Weights of a small transformer language model.
Size: width 192, 3 heads of 64, MLP 1152 squared ReLU, vocabulary 2048, 8.37M parameters.
Architecture: some layers without attention, learned residual scales.
Training: a variant of Muon for these matrices, 204M tokens, 8698 steps.
Each number is 500 + 50 x the weight over its row's rms, rounded and kept within 0 to 999. Layers, rows and columns count from 0. Numbers have three digits each. The size before them is the row's rms in percent of the matrix's.

# layer 2 MLP up, 1152x192, rms 0.069, rows 712-728, columns 0-191
127:495537457520505535497508456488487377579443588518493464499502433539398571496454485611457433566439582531531481525534590500438500516447505545530618568442496598534520519493494510484442518543584507587516487549528537593511487481490424498503488505546488481443464477554498533512506348428596536454506544425486506517464489544514437527433499480475448508427561454560456542613501597441470551547528485524528540502571503463430502455461532544526509507532485565578653487501513482529553485517389528495488573456589476562470409489444411451439485481508437542428461473494551475489497413550493463585
107:507472486402429455465530539507578548524431458462504520558488511471565563509506490559489596467503513476485481534563550485444573451501553438625536525488439519500498519466454484563527551407485510592539444596456559448575453524470478525482425424402550472499546540519512557547442456604520590536513529511476470556577393485539482478472523494504404501546550473368448508372531432377514525461592460439504447483534533532459511488498497495454488493440513523506547598556448492490462494518565512542498504517481536445479549497427496471468518500538332569491438578422537442461462482609457467488
096:485567664411506444547482486444524492485489440474485473453435492489557518451473489443529510565489418463510492478545519452549406396488391460523525479489590443449494561470493591485562592500525572475488510480470472502556618529446503539493566488460481500525535497427512581504441473510528511341431427483602534483432534554470514484446588437458513486418509596541480506478490521621492452486526464481484465445549442459527498532587552510555423579485531592499464489542438505518517543456457582508618391577576570578571520508508502507472473532466492516505443539477469464459521436523476485480
095:521548475527421479481410465434435542502428370544494481551492439466433576469478583472544537521549486513449468468538537568469469551455419464528482512476582494532479464414494417471569490452457517476507461501491471568591515503556436526494570488532540466500568528458531582535400439452413498505431633405494509604489485586483505510451580533478581344529469473524441457555492409519540547536471493518471598574465417477543462497491399462500501554514464475526528515512469445426477494561470492600506512447408430485507487400475474477513440434488479500597473522404505452520466519492516574505
068:564529483560514451564526406468431525414460560536569441427529477462503454535527559541618444482434528374498511453443529443393501495631504491394571509469510540504469514512537531532485508428542523435447507513568566508521591482465483467468415619564445512495518534459477522467560437486501414555530463508459434474537513518566522485600484433575545550460419435533449522527451428443512418490464470491524527509571522522543452566428491542542431453438524509514510465467527566628519503449566520483477478416530467466412592505473515473491479511498488434444449383525502459538449473456409462509
104:540471522471458575514494556484536515528556539436397473519428488462575512554423479575460626483530452508528475520529486498468539502399569505481476498559433534499581430365482474470519530421465480558568522473589513432439536527416431555453425552385481519572595420522529491519456540468520524487542500513540565462478548366491490516485429387461573484467518518462496522365484529552529437537573539523495515505613443527532462519508502555481537436496563399543544532531444490468546571475573575516556536528489433445474548439538506544508530442494484556508525608492508592523525431507457472485
095:451514528491476521474588499528545452515530561446399531520512420498574463408412547548540423502536530533463608515508507478533608404584527603543485565489433538555504479588478491545441473563492534492518466555479559483591479439521532555516461438467470546460443508480449444552493535558469521594492528579503505472525485499517592575564599469486497485544540480503421558468472486483540481494503451474470405585494476490503536471448514526550564589550573445545496576565518526423485458510487546601514476470462434502455581539566358460409499484535453569499389442505536489589462520557435413500
107:499569489511453458513519494471410522589370441492487465511553426555460376450439481475471531526510457532427515435550408475446641523458522510566508534433446436431449494373512513497484425394472462510602533555437470405513476441521576477543489552463535460491464466424510479469525514501467482506504468565506465516457453536589619592461524543496610453465542487558517549491420468443436478507522495496509465559521511503450438432491572497525477475511580511517517545438466519521450557464460529369537489475495529497491486605549459537504498587534484548521646524527525584484509471472517561561
101:527509504476445551385471534506498487464465495425539506471450494490445446486452474490566555513478506522464401463519443515565418542515567378514545385529503494448538510478558547437512614502547517514388551510516458438519480469436469517571550489443427555570530477479468549482439495530533462448531550464491572543582522496473490506575504537584448464495555554579491467464459507463391436469569571541446554559491494369585495571504485529468406425441461491478482568456443501542426591398498505502511455411518472470475434493468479600554454538513489495441480488602566571377557516454464496530
102:524449462425435478487543489542493522575594571544463468526434454523502501470508565479474533463609578565568509502488624526475543424468538456546473526513502500414453502571459550527539532436513508540441570576553638536481536413435584485491418453430475522527536530511475567434524461573426481506488497519528519529535504622569519494419440534535521441558564486481509507545439557475456560426511500470543560438447371464439486505502470499539538508528559469487564551621589409461489439546532526514449404530385582462459546509558537499517482504575529553485418516528482557461522476560465481455
112:539531492489539453412415564505466511444549399466544570493504431417529543533516596585589462518613404484539567454535498457417462545550489593494572495450409399407600465517473566446530510584491534439434559505554541531444431534528473506514555546441591440572438578536500460520517472527531515461561458508462453639464509504522510479543447571544497491444349470500486498424571539561467524444457455518530549571547502472517525508517413500506527437527500460537505528457573500414523373449432556458466466426477540510494544536476518496491501549508472528473505557521498524509475471465536498452
104:461586556400550518565422525476504547526549614595534547467542472533469544419489432484540437437508470444417526496529408472416604581544472466423459435400494514478501449486496447458403464514535508524452497461467573492596518581493567503412535489456486459458519553547522469528500465454465527465439514521600441378548542603472564509453462469510447516555497481542513512430574488442562435474486522491402513492535513445455529509505547519511502482631503576453459508411569468406511491467468531561480472489486591463563494516461540444468439541580532496541484479480457428516392506567483454459
116:564471565387497545565489541460450544493526470544459477568535531501527603462454412451468430433477424548521464493405487478516419543491464557430552544465435423433560577398511509559512457478580513560537415505458457597524454483544539499529504576515539585406528475579515436482497473447395520579398480448468581486473556392465509535560463460541509505493520433502460583436492464591427463444547516536496515610494547497512502516529496497497469516459371498504529524494408499523540474493481505464498478484516395472435480437501501529604447396496398450566464536466463460460467473508527520535
138:416491594566468575433526513442495478582516514554545429461412514458505464425528531505527473563507449453523484533500559501555613578553505472503557556523514492446519478567575420475425440515491534538514427507438452490435454559499515554442576529424476542391498598547545479542413582516470506562466458494508397613478567487494504505617559474486576447502449428499521424568619515447462524490439490557489506477509487501627480476518514536454517446474655420553478462377574464483429451516466418486462500472505473470490539499563472521531478517485519467583492537458510500462489540462456543497
108:561479415474661582525500483495557417413474579524510439449531475463454478463464478510531549393479588521559343461502570535456500475468520492476526506501470539560581513463352516504526535511539565473538453548517503441508484521566516511455482563515530499539507478501471467568472638506521516499591509493503493528521599425489472500401452373498509432520442474551503505475517475413462396542524468485507607474503575497409467493507427478507569459530530476539501533485589418545521539474492473523531537543398515454436424485490592468477513527495480523483544517518565434626493523520512428557
076:450572537447436397484495481542501468475490367475463440409535498454459413512545515519568518556566553559380579486468533473507495588496540448470630501492576550498561517512535440463502436456521466486559495561626585530526464528526462464480462519516468542503542491415472508548442518415490516483469485483545354522460413589442468426526502573441552461409576409507455478444470470551506378523569568493576491511565548532517503478585449492493518535496465457436496473546528508500480488462455543508454494510455505466500495537459448518488493586406450540471505459513504472582501392531516576401
089:573484568480491527544540519518495517555548450544414371332392560543503462439551530414520487548485462527471460476408509520528498490552561532525597399502514511431561523551425484488469459529474571517549488494521517450499447521482480511521498527502511414534574442580532511527432551515407456509484529516438449547549566494403423497561465428528494473494574425556437463513525540573403481525471526498489607605494538433530548567555431556528427543509507459469493513481499487530501467438472519502523547520463528454421500402421598611564495559493513467543482497451475443405497496475465588568
# layer 2 MLP down (transposed), 1152x192, rms 0.0688, rows 712-728, columns 0-191
113:558539502497547461439455475502535443553469416509576475497450431463448510630474559590519428446540599507601538580474547550541471580469551493418578597506481477553504476524551463424495457490494477687548488500550532571488521507554503521395504512471505559536533469526423529463510525455483444574459366476535506478550477473475438549454524441485408547579525413562561502564472531491407507481483444497476442502578530477448489452501555572478510548512467426477515563464429431460509513543494571498405532518491469574438522422462507474538498428488491426523517520536536406480514389519521484533
107:527524492403421479499520528482578567453505609562469445450603490477511551634496528506492496395444476599529461492575517554533513586470594462534502410529508522527522493451399453540556556460457481501474535521459455573474457489501546526525488463536538574480449467477501510523535513434516499422552454533529477483520533387509582480552610487590389525500487611485472562442544497472541502554585453550448509430469535579469523548452544494562444488544531505426488472388515504523430559507543487497583451569565449509587494537442472506482481531454482554453375474442603460507495434558483473455
101:514494551516508531460467483576499458580521634535482494529413539474470483515499526586455486541540623473533559404559541485435491492401453537457593469471402491503461440462493494594514513539513575516412447477477426436552563438511450444561555513517423496459497593617530479563498568476506504447421548461495484530515455591607564457460482519481496562557489424507470509503534489485538459553492495485519480594467437532517477501539471464524473640502519526520516484547529441633459511516542361452415541464557533425436556518433508496522556509526508581492528516518509522486540542511509364444
110:568487548474500518507544432554528447475485432561579483442505532499477485490519500495559392487456534494545571514558508503481508445404458459584543549526502505465447509532525503447533450529603441469496552607397587483502532555544531561447469545458552551522495554568439541535484502509460510453516464480374491494465555465461458511396522518440511453544523601534496464377525523512575582486425428511527485469434525574592569468427505429466545587510470496548552517473407525562460472496440419461432511416523422481475488520462467602511539485454542435463446406534505422538548377478393532535
064:526496552601497529560518491466457588492509381462487526522512388505487508434489659483513457491558400521514413516402599507534556491629521572499572499489555418443481511486507443478509488574577509494565584504386522521500412485553556544528525434485460472443470478524539527552666527510510544542495528495420519597469524454508444502492466510502516523512548565426480486439570551482530554515555493485489510543450486467462536461629498546532488566579472506471583507443480541445506535519470511500566517537516602512562417563389478501527539426455505532504498525540488476518499580534521419556
106:483511555528472460442561540518420420432545537542489420478501403473485521506497526520525557517386517492455504432502476474394567506440515508469489511503547409514381516488519520376476570511576481461493468513541452433598503465494472512555522435497532434543534544433532561553590490377547526436498467562499408508521416503539433564456466472535502464439479501468455602521497517464518592544527539524502475483516491582532518483471533559540457429513511470447491552451547494445493409525465469445592435592475512462575507514420406523569481359480492512512454553568536360422458544454558533505
091:559586503522515490602491584507551477546564531553468514518584480524459471488502467538519513478485541515531427461501465497471420457592505580535490496460420363525472528453460546532458484528445451441532545454432506486436486496434494401563577411526465535557467472455471545522466555564549507505454480421451593534442569517483490493548509462496484523480481427432485579569510475527587449577497508543512582484569520493505475536447628411507444502472430511542586553475441540590538487550492554557447507431441499621514525546353502414522533518424441470543426546606548552463451498499454500561
106:396584518559497577531605526502439437561532458529574449457389523579436411466447474524419429427454532553487508491525474482455401524413554543432491452480445441532478487467533568497509455463557464472562518499494497413500536447493444484566523540420584556471497494514444540529500461484481557512553590515406393416479431468516482578485434555484536478490541479520470517493498460459447525513606492544505511576485518537519489501453449437474369436480508570531582423420483467410469521491476566565556582470452492583496512524478527565543465441518475401582494553437474520414451501569481509521
088:442442501526474442619486415506516440502585660457489523609569492460451592485504542523464496521541540468484578579589467459423522515466445524514557511525477535538481508501482480548458453518469471449598498470556595549471505549584614554391494411541614491468480479538447416458498446531434508486509492556484475468478477497522534435408459475430534482508473477404469522523442540514473551421462569464509448439500447546466519405510462480512544553489546562608510428512450571456577454470451475434475525504487440580532521461472507426452466507450502455603516562486433497567409520506544530498
109:531483468449501462522574493448436591588504433494436489451484564469544548435573523503439535473513509531538470583497524536409508473508491488533487413454456447515477444531408528533588512492426470536506469463501534483505535441500462525489419614377426538555478493503454513577583392477477603525555493493497502357481474466547567369493481481488444460457528488563482553546439531497451530399479420489495536495457554502468484504381393528463527516624536578542452583444459392430502525475556505507494512509410481460489455524541457487432480503483420462479507438514490532520574527589437515559
105:463452544558492581571448526376512537563478445395499451507470474489581532501463390471499410557395479528497579506468488516423449454471480566408543447459420488585466552466462472480460480532435450448517543467535504510494486532566584390501543527498595449439558524485519518479581466562461495571556519490497490529459505587494529585559491450551481436507468496449446562476476596498465496538582433532550460472562546527499536482531443417458498490410431495543485516531483502563453646592460450528498539471559494551518542418536523448474461551500557457482531429566450529354517552476453476490
097:489516524461554441518563547516519541467510476561446518564513459389615396565454545523556464485456427454509443429523523482546560566549431481487446433452461504562534480493531461471559518470507450461430441403424545431617546521479604397416504518571391426478526491530482466437518575471465464520518541523494534539452510491529548469501520457436425441562517430561501536455472480476479504402518509507485563607535456457545464466527596530582545437537446512426510504559418438435415472461443548497515459543563463532516375562470513476477500459489526529419525487526529543544388459458508556544
116:578444563576415470475509523515507577469555450486465530519399474410471547522498509492532532459505506401587505507463416530450493473447555538417483561560413479497482522538461466516588562581458435528539387513493585526425512542505454538520489471538609468588495610466404477511521553504509570457434409466509561411483506514542511490491514473418495477526492409528529469556510478483474520449569530481513585456463562470549543498508485461502514435521563517562537502551422567444586431543476614455495498472550464447481494443434491479591492500503342456479534512421548554423484589494558553461
128:511508472487434508636498423401512465486559455573511551485490604562500561496558542503522502468501472485498463509385511531483555432439423518438545422580567445410478526571537480472490542541469524385615489555484539549513506542530537528495584487493587580429406504528459548502416442481466430468499422559483507562508549547430453525503562508474552425409472502468504503552501547593447488549568446472524509499370420532522491557446509516410539493493519484531508410445474440449477379464458423514506474466464491468480542474551468450585446501444501488500426460435486500475530433483429589481
103:458535481488550508491500494514501570517512448552542472482572487477434506383522557462527543482536516544444622436487489518519533458536438572503469448433505517475453510479552445449501569516537493433417491408505362460508509488463563466470527483388587560485444548478582569513470496548556603569445446472552531444426513452530499465477484551503559430484564494526452443440461391454547387501472493428659572532539500479422499572462487466469451462579542474599511414508503403477530412482558507441456464502495575541534462445549492472470540510463458475539566538394522510475483534514410480442
074:516480425484471622484510543573429638495490515479538511523552441522482485451477544537474470473459512473503499534532510479504479509474394426501467458546539508531430438421478525506490554555476474379502443534412543451389523548425513496477511487496555501549479567589480429535553531630580499341450486466485457578539567557575512492454426537519395451423440557626479540464538514527583567546506521420478482496473528474448537464505481513468569544457506622527468528547533522535437486452524423511461436498468559595473493486496551470502414399440531560532496498551536463506463530462523535442
117:564457569545532435528508425560538501454489486571530575580479422453448543499510542461467516449535472538501473575502511385507477469466433493422559530531421506617407549537518516547478516465439446435483491426516521549485405565479459559532588418447522466425508456451429465539449529518543481573523444470501450517604529558511511542483465504554541447518533604524534441543595659488515543503473463546540492533515537413587446498489430491527491461565587393504453437383463474479454486460489497415514475421468499493542524569481537507475512529583464438522547524423444444441521581557507464543